config = dict(
    n_layer=14,
    n_head=8,
    vocab_size=8192,
    init='normal',
    init_std_down=0.0,
    optimizer='adamw',
    schedule='cos',
    final_lr_fraction=0.0,
    train_tokens=230300000,
)
Each number is 128 + 24 x the weight over its row's rms, rounded and kept within 0 to 255. Layers, rows and columns count from 0. Numbers have three digits each. The size before them is the row's rms in percent of the matrix's.

# q: layer 5 attention query, 256x256, rms 0.0541, rows 0-63, columns 192-255
# k: layer 5 attention key, 256x256, rms 0.0536, rows 0-63, columns 192-255
# v: layer 5 attention value, 256x256, rms 0.0515, rows 0-35, columns 192-255
# o: layer 5 attention output (transposed), 256x256, rms 0.0505, rows 0-35, columns 192-255
q0 097:112130135123099118082088159110157111142100124145142097131139139151151120123057090136149097097113127155133171117124147141128157138118104157122113105122123113097154124112089130122126132151105131
k0 094:143105128134103109150153098103160153155131137108133163112108144143149121074134110175097164142104141112119168146120121115160133143124089111131154128132118146125141122103152154090131083127146178
q1 132:138102150146137134155121137169149148144152096138086176112123118119134139114101115095124190138132144126157126124148097117141166105140098118108122144118117142125094176136147137123152111143183100
k1 118:126139102112161099108121122104142090092117131132108124114140150149096144165159161140128099149087119116099142126147168180105100106128157105153114109148099143124109088091148167153137135093143189
q2 149:096155151089136190122125120107124094065121098115096111104116134095152119111088074152123116146066134100135144158101151118105089130155103126130119085156122153091167132133144162146123151070146131
k2 117:090132100152165157126121129129148113084124127151111060104124172099144106142121122124124116134094115127144138132126188153110100127105077128158170057146070185105122129116135163160136160113155153
q3 097:145108085161148127131114092146120133171137141126188129102134144172140097095165106105140159132126145152124125154115129133140164120133131097127116132119131147135065130132141119095141131117129143
k3 072:152122134148152112128142149144111128123110131119137171117120126101114145139121113129106140146118132098146139173087143117152125155125172126118109150151136096120114113126118129121141112134086080
q4 088:125174171139136163196112099100145139116125141146167103132112122107123133104152102122081155157139119126155111120113109144089153123136131112103130134139127111124114176105125110111115088113128130
k4 082:159162157098131096131104143110130096106106134109095128161091151146113122168136143119207149106152084143139133116138118123111075118124139138185134135142120138105126143111155135155101155096175118
q5 098:122155114144127120112155157150190078140133152124105133112190131100101127194170148129168121164160123163122150139130118139106143129100117157109126142135116053114124142112116097113100170129107129
k5 107:093088105162138132123132146160151121118152100142099144163145093126137108135131084148109171094167128108128171158131112124116154133092117120087148133145136099113156163131138165115140114123109112
q6 112:157110143160121123117103075163093131152143130167180101115138154184116145087149122116142167102122110123136147120154102135116138139096151097161146152117132094165090109094106143081143151149163133
k6 146:135116114151124116080142111167115127167116085138116198143114104116102119134120093152119176100161142124153161118139093099121169125136169130117143154093147090147135107117118129088179084138105109
q7 086:152160124120110121138114095137100122110156142117110154131119145138106166157155098146148131157106136092109108144152120062122076134136103132132141132129112159071155144127148128191125156098106142
k7 090:144165112104141132179145127139155106119065109117109106161165130105134133128124124115123107165090111129138113132162131150129120064139095110177135134137189147124157112158129166146122144120137194
q8 093:101122086139185118125077138155139095173109122099160131167158120118160106112104151098097113101128106087155100125132144140116145122177050136119131117112137155144077149135145127166081181154154089
k8 088:108102162140103117098173129106131117147094130122113093139096160141145118167095103116103124099110113108102154135125132124097135182109116183167127099123152178124138111093079131073136115137112078
q9 101:134151174110118104118140127147086101132146131112089144146105112110102126155114088157107131176134109077088099130108136072142136143126107148127111136127137175076154125161172137170098113134078124
k9 095:168147074105149139155164128131166146118072143143137100141123145123120131135108104121109109169067102138111128148140131147143099087135116110129111137140117123137167127118122125164167153113141141
q10 085:114132134057129134131156150108164083136161144113141124103138120103126114126117189114087108138120120088142128131114164150132143147185123142101165112121109139107159132126108174131099176155130081
k10 079:143128134134128109115138125126143115161174113122160119147119170103128178170107151118085154132109154098082101132132145130118111144116103105083073095091104110121073159120124127144069143131143114
q11 096:114096120137174108112103134164114112179132119120167119138153135178175087104130121116125155120130123127147118133135131153138156147106079112114155118136113146154101127129143139100109152161165116
k11 094:141122149138120096095155127149131103168139171145099136125095130135143126141108128123144138090117120118102141144080125103111150181103136176148116120138114162133144136085097122092146134141091054
q12 084:117141086078126130123133074122125122169111129114194121114118105133165126109140154136154151131139138134132070136147125136169158104133137115112109139133103135105068097126124102102137123117130116
k12 080:132127139137131126092119148132104122135151104142139182100135092123146150126116109196102138131100160154135113150126150147149144118175153114129109109138136104098126160141124129118120114116130071
q13 098:177119116134116123123117087156117157102171142161163126068082150120110142147142103151125154130104134131091149131144103086120102153112110119152136140106126094108124123094123114141138135098120141
k13 099:147151116130124133148134110146117091146079100103136154170144114134103126128144085147134104166101167119108126128173087107146131075147123068147147161137162127138126122191139113129087098114148196
q14 094:134085081150135131136132148137134107166118112117172133120157127173170106081107178119122136111109121124137109121144124166141152122149106113147159133137134139166089127119151123116096151177177118
k14 088:142103159113087088092150108105085115156149147123120151133103145171158102137145148142130133101135140132144148150104141135125141173115153195131110114120140146137133122107086132082119122125123047
q15 085:105084107152127117117134131090156143144137131115175105116169110126125105134102153106139104101162133155136105133121144185140179128109154145125107125137144108152117100136111122092146094143148109
k15 079:172113134140123116096091147112108141129170127149147150106112119110125110108172158123127124094177126124128145139080124129126111210129164153072128133119098105149073127093134108148109138139121071
q16 094:127058089162133139106117141160122141177135135112199119136162134154163103080107157114140128123102132118153126117118121168148167111166117111157151134144141133141084111138179098122128154209143143
k16 082:139099134129138108108164129124110111178139146126112158117089144158096114109131135127141157125113119149150132141122130147136142170103147150087095138109133123146093111091114116107167121154113073
q17 099:097104189125138097110112106131138122118157097127104161118147133105141132135127143116121137113187117134174115151090105188110152114104149149110113094119127100127168118121122146120141116114109085
k17 099:177069109141143120095104110162130150122152149133105129118100147138123160127159089096146117116135117140115154143123099097091120174082143121091124146134097091167140154101082121144158099121122067
q18 088:095124143137164136137129132114140106147090106098139147140121114128185106088115157099108116097141154127171123153106143191138140110148136158133106104130123123137112141112101148125133132153158083
k18 085:134088153133146124120125113119126123131169124137089119102099138134135133148106160098107173095113089143122144149095143110100114190086127161099118107092071140112115150067097138124142139135104070
q19 097:158124095148150112149128092139115117168120147131197107106138159190150109102151136120143124117102129124102117148145131157161167126131111105127147151140132125146084074123152139104140152133143155
k19 083:129138134118119097118156192138130085148130137099154173113115128138126113114170135148121134127121157124152088168122158153151143148167190166134090136125170087109122126130114092115114142125123099
q20 095:134207136113116146129164139102119099124114117124107134169070123095101120163130128165116115122138117127079115115121140082116114146141136171102120121126151148096152143115112118146082111108100134
k20 091:090148141081100154145116131119115117109107120142121118120158101104127099161079149148137080161138134113112129122140111139127105109174086157122146122092121137121106139132145139137142184150105142
q21 103:109161145145169131133117163108181097102115110121087149182156133073135134134107166131117114140171113110156123137110135132104126097129146182122102138127164148109181170145122130167100111128138088
k21 099:135129102142127120120111127108152148087150148179125110145113142109145148151119158110138121072166102132108173123094132130083128161085126149113134101150097132136112134095105188114154116131121105
q22 082:137172166117103136120135083110108143097085123148088129164115134117083168160153098118134121135148119083110121128151119075111098124125164130149142145106110115092151143162115129132130130069117115
k22 083:108144095124137153174148127122116144138106105107127151153171127116116138089115129150133137127099141116103113098132097123137127091150115105121110137161186119110158125132187124129126126123152195
q23 111:118124171152136152144104141131147100129140107108126149125140153094151110119119170116109124112139117095126107128097142172101116080175119158146112100135141154135155176126135150151111119129156100
k23 118:145128131111165106117127119101145115108142143145085115161130163109114143166114151099118108052149079102134162141139123144079110148111140164111121124106095115144105139092060203140131133136131119
q24 100:118090133158141150128090142165148108138128124152179130121129144169170111077117152110130149090129131127167164119128126204113147100146118133157138127120119126142096129117117104073165156162180102
k24 105:126113142161120132112160094145104094136161109133093143127095128127119138137139140125111175066146110137124138151113106123090115164102174136119120160136115134126141150092114107092139096115117069
q25 097:134171180105132126141142142115146139064126130127052128149097112100094138180147121108097129145147129147139140137138142100096084125097122136118100127120129118098159149159106112140141106094102099
k25 083:081166081111136158138109150131147162106125128096131096104129097118147108116129116133118117145154095108142129096116118126124086062142103135141156123147120146116164142150160144104129130121123218
q26 101:117085161149151122100115100146129114160146145143132141105104152178162126119135100135118205111138124133133157133121130143126124159083167138136109129137115071137122102118133159103171136095174110
k26 093:137103070140104132139137125161134115127107115134106143109113088107139131086147075101130137087135124133161151146098119127138095138098161091147119155147105140138170147112120103132205109118121105
q27 088:126093116155132126103154150115115133168154126098134104118124104171150099151149118118149151114125141192154132133088149154156152163110123112090136110132116106148120121120135121113128155143109145
k27 087:109131145145138131100139155142113135151149150154158121085121145134146122119116135124152135115129111145161156120090160131124087171091126175151165134108064156131126130104104109114155163140101092
q28 094:109179165129089147150150148114132129097113119117077157170137129083103151155125142112096097118135108086131105114120147117112100083146149172122103117130155130119141173154123145150108098136115105
k28 088:103150130120149152144102111075147192095118130117123083124173130120107106134118167093117123119152069104124143079115137136106086103171106148135124113118142121141093107103135156167119143148177185
q29 103:145087149135134144115148099141081128146141159112150113100112140172117145143160094168139141124092142154111142137139139167122152151128131117110136120130123099158083096079118142090117138108141146
k29 084:135111136142130098147123168167114110140104139128119155147109121144151106133128115136136138151140141151202118147090171150160124149115134133151145135141109164168112121102109102124169149138171147
q30 097:121186107074106137160105128102154125089110103111079167154114104063127130142123158143131132135132108121147115114126143129097094127125102148102124126127103144122128154096106170169094148131123126
k30 086:127144179138147162147109084101132145100109107142134108158155150133129153173088176136119134129106113104076123118152107140094136061149074133118157089124108126114101161141137177106100150143155163
q31 103:114168153085133124143122163112155142063107101123038149132091104059119145163143130153109133141132115141134138127135147099089077123100158149108112114131139106108168135125110112126145103102115120
k31 087:088131133138159178146112128145138146087130129164097083120127129119149142157126114136129142119150101100127138107132125103113124106128086107135173128135099173133178115160142137125145109118115185
v0 082:140093105115164139150136101154109139133141123113136142150172150120116124143073127104108092140098119145121130126109131137127110136124115096093134143123111111161162127120116162135136194121126129
o0 076:153131160126077156135127123139169125098091109092121139142132085095165104131112127121135120158157150123142158091185096143131114144153079087144153123101156116101098141134135130109126105139151111
v1 074:110070100079087083155151119162169135147101110084128146140165131128119137117105153136157123096087114091124050118122130208144100087147096102072105128131111147147082124097123163112140135143129140
o1 066:157174141135147147139112132084132153117135104133086155141116113135174127167122091133096161153137183152156141131139138096114128184079112144146148094095132092099154155184145120129128126101137160
v2 072:149160170148112160155135125089045115116123125101134155145069072139136142092095107078139140087099101074135132120123119085185162142142141139095124122129099097110118186119123113135106106112160154
o2 067:120095078118130155116105139149118135137116140152140116102118141119110159147179167149106127077106096148100170104120107142095116125143149129146160125186161154137140116169126114122155110172100126
v3 080:113167128155097115143159116120137161132088118133107143150155107109124109097149138080131122137146124117095106119109123137130173131129114152155075131135098162148120115102145118108112094100142156
o3 078:113118164104153139079135118097123138098131111120127111151144119161117156141154126190114153094187122160139153139149137113112079136150159167097149124134161094129125141134124136140136108143112089
v4 081:104106137127107158131131138138140096118111100126143132198144094126111112088109168165121192134148150139140126152130145157144078076165109089121115113117154136122174173142133115157090158101152146
o4 082:117171131138137152116149145142134166138104116105132123145108126158157157120145172102133113113138133127135137110078141139049106145114124156152163084115108131165123133144146145136097082109090099
v5 083:125076133130120128171130145129115108107110154152124105101154153121098141206147141125117122077166106132112140115140119134088114151114133131087131123101100125125129148075114138133110135141113162
o5 080:105125157126117104126099117098143128091147131119102133102117141129168138088141083132132133143115155159145113167112118069134134121124154133134159075179141104128124134151143112134113123129099102
v6 079:137134091149151133117118127117129125111102116124077114131111176110097114216102144108142090143115145133138145131119128188116114113121131102154106143129092136154205048082171104135142139151157164
o6 075:135115122079128106161152123121168141148135106126142113162110091127167125122109111128123137139165164097134125159175086102158108126111106131128154147135062102094104145180152181115113142100101105
v7 080:134116139166137137129108098122113123123126130089125132172130096121172136041165107131097128161182130135121095141115125067101110137130146098118107144121128133085122154131146151122121137070110124
o7 071:129113130071131167117146159163101112112106109144163124116110122107091176137123115137147106097104108066142154091110113166081093140144106143127159103142143129152120109100119135150108106178147120
v8 079:103133170114099145100147121120121141128135109110131130146106128136157115094083108145148170056130120126135115134126149108137110127110124104091180135143139117137078168122147125142114146121096106
o8 068:134139077154126170135085121147092093154123140153135123092100150136132155112117157121113116130085100110107144098102130110139122133148160134160109132131137175123146155176120120134135145150157141
v9 085:125150140077130124124125121138139136132104131120142175112096133173143115190171095132130161132124129123103083135130123157152150171156119115077119132135122083103091113113120179176106098129119086
o9 072:105123070124127124134137116114099184099163112137143121143089137093144104135112108110123142117089136106137164131155116106105135149131136148105118138107060118131203142120097092134150088151107149
v10 077:130077141123170147136143120108152112118168139087137172136112151119139124124180137145102174161131156102141075121152150125103099185105113124110172112133139132123093093081097139168130098146120065
o10 067:126139125137146074165123113157116115117128110189124126134148161091106169107107058111128132134089161111138131120105125127120158093151123128085099142056104094137148126158130140135130125149089175
v11 072:123145098111113166131164127143132142174131124121166128120180122106136144116168128157123111128108123079117095139129125117102135139175131087147148126119154132133066178084125165094096144140097102
o11 064:134113169163128085113117170095132134143111117136085129135124130164154137148124121122104145119157161162138118141109126146144139093125111164088089095127177138140153108197154083117165099159128140
v12 075:134128162151148159166142149168126141127111136124070084107156089120125133084194125110146163140114145154110103130136090089095117138131116135120114110132158145122199118149170093155124118116086140
o12 068:093126125160137094100120138089124137124148110129160151154156150150112146153132114146120145116130107113121105130105189127138128114149136145126090167163136106138063141085136145136117110140114128
v13 078:147120158127116116131110156107145114118101123156077167103076187141131138134166132136160111163126144114105150134141138118148155135130117092145153140146111123163106095099162111135116136149136127
o13 080:070155085131141113132114124102172139152164135114116140143098111137138126164100128136115139111138123107117103137131149105147109104109138143128097166158076141068184157165133154114143138120114129
v14 076:124087102154127097122121146126121140120154147137135120114139132136125127149150113123125097120113135127091156128125134114116107194113115150091099140103117148167117138105100129112148119128120107
o14 074:161093163121117149133122104153115115062131130145131107113149140130103134045130102116145134132113124123105116145132110138115133124146138093152157080096154134113095084117136123186111149119133113
v15 078:142164088134140090128116129100086146138096117155097133132096152116108107212133118129131089130171131149116134130132139132142129086120143136153131130139095153155122102110094141125141116137144156
o15 070:114103146108144123166131100124148149140122167104158131099168083062156110127126097130143138134130144143130118165187110103143129145106102142130130187102121122075148135150116118130156153112174097
v16 076:127133068114126156122140123161168124155126114091163157152147062089152121095089091143106173160143150114135103144139121095113141117162116121141118126116151136096174183179147130097128085130123067
o16 080:168153206158115141130140143093115110119104136173129106126129138128141144120127180155129127089163105154123133100157133188098122129115095140109128070110171154160108117096143144129123110143151141
v17 077:135126103152114087115115122107145157100095119136092108089179143111134122142140146105130078085094158126115117103130134123120103122133113155151174136137116140136112085070091113145158155131178128
o17 067:126131160119140139143136152127106109130120119092109150144120130154144120166105110137086160183118106145184123118156155100175102093095149127109085146139111099094135168156132125058141144159113131
v18 076:141132110130123111157127133095062154124086124143137114103157126134111137124129147167118128088106090106097116149132123165120122106121140169116071110133146146147133098102117135146180127122136205
o18 073:113107116110133118119114114112094161095125129061114179114129120114139133184180144123119143154119118173135131204144129101121137140121129119126138136150125117139146124135122126149126135137094090
v19 079:115148117160128140115142090149106140133152112131134119168139063124132123076128097120132134144119156135100160150133125085138113100144173091185143140129139129124171141152162105086114129122168157
o19 081:096138150137136171113145155101155095103089128100139128127138134125126121157141210157127106090142105117117106123176140202134124151142087177134108096152163166124107143134159138120121131141105100
v20 078:149152121113094153149173133127141135126112158144130087154095070117119148151178125206135119156106136126136123112114123127139154124128112152103073127130136116150212122070101124166161114111084155
o20 070:154108159120118146102119100104105159074152136103113147158142129141127161138113128111125155141201148126117136188148145117083112160135162143115115134094126127137061179191156126138106135115100156
v21 071:134145092142124084155115128129150109133141128126113120107113137132130138113096137188162044091107143122106144138128120138139117128140140105198167118128167140108094147047107127073132143145172144
o21 070:198131150131170142138118127131094122097123129137121124125153161131131134130128138124098188120157110156072164126150141133127147128091127110151155095088133143142101134170156105136124146104090089
v22 076:130131145150112149127117131145123140113118124129093142135158135121111137094095128147135131105124087134137073128146143082154194137123114111117109103130113158136094151130130155119145147121137146
o22 065:101119108120113064136123110100104124142114099103151148102135118125160136149194101149107140116047166160124159092130135130136109141146111127155141137100146110138110125093126114148082106110095120
v23 082:137157094098124115146133112155132132146099119095168132134145111087129116188161132121135111155131125163118065127134131103118157075140121150132093126114166156132115128144118121098114155132095114
o23 081:106117150143117089092116139120148151136105143115078156185167138159138131143116165136132138119154136131170121084094120128130120132107118158132120159141139099126157127121124121128134102130160132
v24 075:127114174061116119114133136100112086127107151129096093108134098144125136186110127114193093170110164154133132150142131122111122128109163114155146121134150121149190132166096148153150143088128113
o24 069:108178136149099147156151098143183153131088131108150162108114142087110084104109114152111105109147104128164125134138142135153144163135116122153107182140099130114105142128136111116110138158145135
v25 077:143094148111117112124123181131111122116116099122094125153129101135109149165143116148175133152119138173127128135114130162139162151101101101137114132135154097149135122157109133149149121124134086
o25 086:094149116131115105107144128136169143140138141117117161143099161132134126139135113130102112149113133113137109091120191096121108101127155170131115170133089112128164138081121122124138128153108164
v26 081:119110116148101154109167141129128145109121088139165140134161131133126123088122138087155213115091130114083170118136130144156109124115126120157123126145106121137126170135120112135150098173171151
o26 074:106154110148151128130123123100131128119126136104129121137125123127139120169147202130129094137153132146159129158162097152125131080144148135107136110160129134145199069124135169130121126101093074
v27 079:113133136123129129140117154130130129121119121096147144167138104120148125119163107157121145182152129137138089131139126086171147116152116144107116130139186114113155140206137108081112115131130097
o27 074:098149153129129118134137107128180117164148140137154135135118140160095107119128155127155108070102121112131122106076153144056150130101130174201097106114133161154128122067135122173106076154112143
v28 080:130095138094135135149119109131125104124105154144093117106121148127103138183130119106140102074124108094132119124130151151124142124119137126086167120117092090144104136070103134156173142144101133
o28 075:139135102096123132140135140140103148135114136135157108091074110113113140103088110144129135172144109129133133122194103088169136154131144097138157159133078113116107138200156143108109132166116114
v29 078:144149098114164087114112121127150126115082121127135142163116173111113088213091140110155141155134143153176157106123140124134131094151124104174161136131125131168096110140155095124103156168147137
o29 068:133142128115147148136107110138179140168135139100111129110102087145168119085100128131116086117160143100102113134144102115154109117080133125105124127127100138090136126163123141096161165102154103
v30 079:134134138099129138128093122170162120111130123104179105148130109077135136075145159135126149176134189168166135114121145127137123131137118103141158130138129139121150114154120120112096126146109112
o30 079:179133202142115111115159152130140107127124133154127120116118129126140107088104125077130116093146098140144131103103141137090113112158111159158140090088153137142100188130143133127137159137157124
v31 081:125154101125146065158139119157168119141102157114110145134171155116140127113102139167141083158102100119116128129131134130160129085148102175153142134119115148165161103106128157103111131179149135
o31 080:179127165124143150158101118124105129106128120136135089124148133125109091126120100126129118123156149128131095164161089109135171164091136103129144109082154123078066126124143113129120142118169094
q32 075:145125130075177142125099098143090077109110116134113161167116149140122125095117142173122120122081152151121100113123112088133078143141128119140128112134122144148160119156148113141107131146137136
k32 099:144129163129119102150134103111148141150144140162156112093139126138121147142140130133106156141120116134158153079135102152098142153158110158123108186094125120130090108084136137120125142144097145
q33 076:132125110165164133128123108139091090109096130118103156172104158111133115080133088149148131110107162131126127137114143096124079123134147122129114120129132172093165114142171134198123148159144122
k33 114:088148097108136119131109170123110123127130112117106111127110114102179078121131098170089178137086131161075111196072186114162150116108117094099141073177112146092120131141155116127140126121133133
q34 121:154121146118106126148141112114161168138160139185140102065140118139124165147142145135110124137148109100159164092148072144110148143139111142120119179098129097161119111106148119080141132146154154
k34 088:172113149137118137148134076127113156131126134137134132142127112151091207137125126117156134111152131103138144076155100148089115134112162138134126210052115104148135107120125125130131136144125128
q35 066:080214086100139159117115165117106137108083116126107137150112113086127138143108074108111140127143124114109119126115123094135109143139136109092140115146143136134164186166122069136151145093145135
k35 234:204122143130135133125115106125126150146145123169135119114123134144089190133140124110162124133135103119163144080168073138103119139138143150138109220045133087154129123115127133121132129158123129
q36 124:111136133157147124134143128131125094122099102076132165160146122144127122102124145120092119116145148184117095157134138114150122069115139100119176082142166152111126128166122123150130094124153100
k36 092:114158102109165110123129101147143160128147114171149059110144121123147126177145121185111159153085075149120103133130117110165121153151102126122157133134126106128103106138153132081118145130141100
q37 124:123131115163149129120130134139126090118110108099131156156148113114131086093108126105133118113114140144114106151113164137152105090111145096108158089140147141107090143140110136149131112120129105
k37 107:091139102133128123099104151130132081139127116109129123134134129115168058145122131133113127127122149159097103171108146108152135113120117107116124067189121173108115149157131126116129110118134128
q38 058:163037120135140133090132114144129118139131133126144176069101137119103118090149133150140099135111133134145073134131135109115120093115105147122145145131114099155178122130114113182134167156097172
k38 186:072157096121115122131132142117112118117106132108123116139117113084177073126133113142104141139085121150091104187078161112167138117118085095128146067188126165107129141141124128147125137109134129
q39 179:165090136131139119124127110155162159152181140167155130102131152159110171141144132126137121128132111120161142097169071119097133136136118161128097191076145093176145083096124144121141146148090122
k39 081:125109110145122126133148147132098084122126110108089139132138127135131081124129128115104131128133157145098110164119153119163122106121128115112147080186136152123153146149133095158132104116129134
q40 088:131077128099107119130131091145178107157142161159158119117147136117128130123164150143151118114177141156112098130113127131147132121119135133125107136132120120149097129139109145094113124080115141
k40 087:099134141097137127152138119073113152140111176153143134117168116154129114100142163108129094106100148171142120138155135153133121125131148119127179122127137101098089097142085155146096102130141139
q41 079:132150075131151090127117120106095125158158129128129191118133153117131113162127116141113164159121123149120118123123120108125130160128088098111136143097111138160114132102130155111124159176166161
k41 081:137174094112177143095126104117126094172115137119130157117136097118112082115142074120135139166131159124104123126133164083114108123150094115149151084102118127143115133116153134136160152115149127
q42 086:118146135156114139130132104147120126147121167146112135130159139148146156134121068102157092164084155156145081111130120110126114119104124106131190152138151178124117124140101095104083164103101096
k42 083:105126144140134142093119102143157140136141133125108124089089168136143164113128096141152133112102104109092107110137109131169121137140123170107124178108120120143116123109101101150129132077110113
q43 082:140147135207184110112116168145154108136119132119093148089160148144122130114102157134114087126110157208125132115148116101137146072087138106103144139119151136134102082133147124136151128127116165
k43 080:152114130114192043136139156128134139159117140119100115131123161165127125127099128093109130087174119128121087137164104100172138154113117151153094186066152107157133102111148110172152153101154136
q44 084:132108097138164095077138158135125136112133147120113142108139144125131125089141094131116144119118105114098164123142137125168159137091135118104128145111178128118125114083157152117144132138170151
k44 081:162123117120190143129132130161105157128107121133148159168125156178120140137128134081061169117136106105103167097162127122123132106110169098153114151110161147139119133158148122132124119157142129
q45 085:131131123094147142164120116122087117089119163112133152101113161136140156086181094108157119127121155105131095104151142142137127114159125139141151131123143174123143123098136123102096154113087144
k45 085:137101116108124151139142102119113136118144098107185134139126168147135129142143162133111133140135146138152158123116149115120109153158130142121129158167136160135130149128118122061127095123117176
q46 086:137138129131186117156118133134101124128113140142153119129114131151146136092131099134125124150120150140117108119138144131112118144140104125096126131138113131113097104093161140137118116164130118
k46 086:133107172123111156158112146114168098124107127107112175121090132120138141097157126120116167132165167121064120130122146105154146172133124117122101135123092105132133162142132109131112097103168106
q47 089:130147107129105139145138145097176138131133162137122098103090129109160124191117094113158092129132141147112128107115145113105146137102101166083072117138105144156132104088129172146132138116144130
k47 087:107072145074096143141106089111148122124143146134129157128121124188150138124172134085140146142107110114111127166134170175154104132112129109107123083160122124158108153107080115155126123143159095
q48 077:149157108184158150144137159118145135132141159096122130168166101134143157147143099108138113163090162170131110127134107106137150156088153100146150136131144151155170092150151115078119096136104100
k48 080:119117150113158116088106151124185120111148134157142088132144165131141119098114154155125119117134092099149142110122113123180115114105129143082125155099107108165139105108135130155129129095118109
q49 071:104093143145150119109116122120143115133137132155156134144121172126138117121114144106154142119174114156168139143108122111122085104085089121116106151125103135130151100107149131097111139095163080
k49 075:139128143117098135086099080108161151167150133163135161135119114134127157152122116109113113121130141158117154117142079161117105156111169109116109157121162074119137126149101118106099119148130102
q50 086:126109127146117141130155090123089143135128113105134170083138139100137126121127158123113144091146132128117075113130113129127100109167115101113134137123124144145139140125101139136134146129093149
k50 085:128139109140087151177140136111079121127115115109111120146147089137147106110133139134124123141161124167161095147103128109151155112127107112125134133149118154083120138136135122076118094129129143
q51 087:118144110149083155120126150148169102165151146118105138133110146117123152167138142117132107095111124085128134110090130101133117107134129125130110130117099141085147133116148099180101099108138039
k51 091:117125138115103168113128124146155124114147119140132133117111122097171206138126074145117106147073133085135132107135122145117131095137108164100150135158120120117155120116116088142110133105094113
q52 087:124124157130100152109133160152089148095097161114124106145096136137097164108144108145139139134138151123129142128119157133120150133097143128132079083128120121116158134155170127147137126112147138
k52 086:140134133096118167134088177167154094086170136127095155122097129114139145136138125138128116118136164151100123151104157121116106182080137141144123097153158112138120095131118112126132105151112117
q53 080:121113155148142117141139153109114111120113092123063121119121101142167151123130123154160124147142174139120158099140134142105120139128156145137101132157153135123135125139133152092149119149158175
k53 083:115085139105176114146119159108097159089123136120161172139132139170118106109129180070156125124194099103136134132143150133165118137117113137142120110156129155125110137108136176130077121146153175
q54 082:117078106117161094151167093157195137144166129139150128123192129118123124107099165107093112122108142096129145151115117102143165127094142113145159149126127163126112163159114131089126127096132120
k54 082:142140127124080104108122138141148144151118118117144108111154134162129125100109153133137100096092109120188132082161081119141126124135123153117173158087109139145139097113120104108125128105108114
q55 092:137150191070105125127146151092140125113077127101123132138104111124112143152123098152159139133151137085129129124121144152100079128161128141135093117133116155146146181116149137102125103147148123
k55 089:111152159127139123158099096128159102080132136133150111111126133129146148157172176126175133141109100150128152109133153169090109125147129136117115108189146150125124154114138153106112097156104161
q56 082:114134134126112134136114144080116103121122121127115115162102109132124107114102147075131097113081099129145155121144142123150121146133181118148140098115094082136075119156127120135141105172160093
k56 081:110139170153117093099169114096118168107125117136108098107132092103137125091107129140174125109131103123127137146145110140151107148119160145143058098110121105133127165140116149130105124121131139
q57 075:116161162141097103129138106118128150143133134149095133110111163112119107148120125148111112135085170177126119131107118141159151160143120145148145098121143126161122132123100101110122110136105144
k57 073:146151117120149111190142082135148124123101133189174110111128124124088174124130078112125119134133097154135127168158104112127102137123146134145111126115144128164127099101097140136160086140107145
q58 090:115136162113123140142086155125078113119125135093148102114095181171114135130113105109138133157130092116145134126119124116125128159161128130122109127131108098107138108117124128154108139145070132
k58 098:111120136121121139102134117138094094119117101103096173116131129115151078129133103143137104133152173142083143179087197128159124113120134121132118069162116145111122154121124099129137150126138134
q59 080:112132149098124110147078113100153097132162143181113118099100126147137128137169074156164108160137092130165124112122140126129108105166108151108117145124086139122122164106116145132132102173093134
k59 075:122132141134134132102136090108129183138125133130153154130116155100143156130129106034171110167122136079123132143153151149113139151142160110134173123155104120112078160116083113147096123140141141
q60 081:134096131106115111147135109109166167113139104131160130153131117136127137163186095098156121131114081095129121132130118140154105106137078128118082116146125191149120161121139191112118117166135135
k60 077:107135103149129127130093068128153165131142142117109130140132120097127134136124144141120141140092109105129139090144095127097128143166137142093128104120137080165133165115084157106100091124115133
q61 080:131188089122129102157136087103147143103132137160108131174096167150119127132133102162138089119080096132097143130151134115169110093092110147120143133142114171145092115128090146090124132143140109
k61 081:108104108186117144107128132130122128148141159082127125126118099133134102108137098098139152152138134157111107139137161151179132105128107114111132123179107119087129151061124135127128121139123127
q62 090:105096126112115126106109142115136129162128141145106117088136109091135121164100189162127162101170120121093107135125115141123144132142092108138142145131100145091100154124109142104165147122103158
k62 088:144124113107150134168121109127119106149135092169155136118153091167127154140134107092126098149123127161180120129117155161097139120139137100159165139117116144086091126147142117135124117163107125
q63 083:127101116092160108098140103126160100157119148142169128130154159079144107113115165116103134115140121150164116165121107116136103133111147096138136154125118122090158125141126117128150167121088112
k63 082:103174152106081087100127166110124122154119110156135133080135138128158134115124101152159152057117119143136145127136100139094110127129159153086171131127173124112164109128154124123141160132116117
v32 099:128135130132080132127099118150122154148148159135095147135125125125125124162110136120096108130115127140148132143130114090076117137099140116100085106119081122139159148160115121128101097192130110
o32 107:121100146156149135130136111113145127138094127120139125112129107097111129116142134168101132115073105177108161139173116141065126141140095142168127148172114124090089168086078098109133136076127158
v33 111:142114140094113114159117129099070130168136150132152119115066135146122117145151132128117153175172163154136108128127134131151137103093141120156114136124138115133103078100127133105151132128109146
o33 118:154180094146159111120157142109137115139118133164171150153116125122107131121117122145123098131092118136136147146144128141169125122127109112130152162062133118138093082122164131130130095148162110
v34 110:140160136093110108124137122122098133134102118136124120143090089118138114126145132140143108108140105173108093148136121133158119092146095124124126139120182095159073126138073117165122134077161092
o34 112:150134127095126118124168169127096114124156178104120142134121123122155136150125139141108135130093123079095129087122127092178099119144113165072146116160121147138139129122151136155150123153104109
v35 118:131120113078138145125156126154146113136106138142159151131124112134114130205130143131132106170109116081124157140133126112105143137148094109127125113131094114174168130159084152102109123158179145
o35 120:100113154179174147129102098135124134103134134112096141117140094107124124133100130146077141105088128169151132110150133141094117128148155122153100094088113143097115155110116097122097124127093130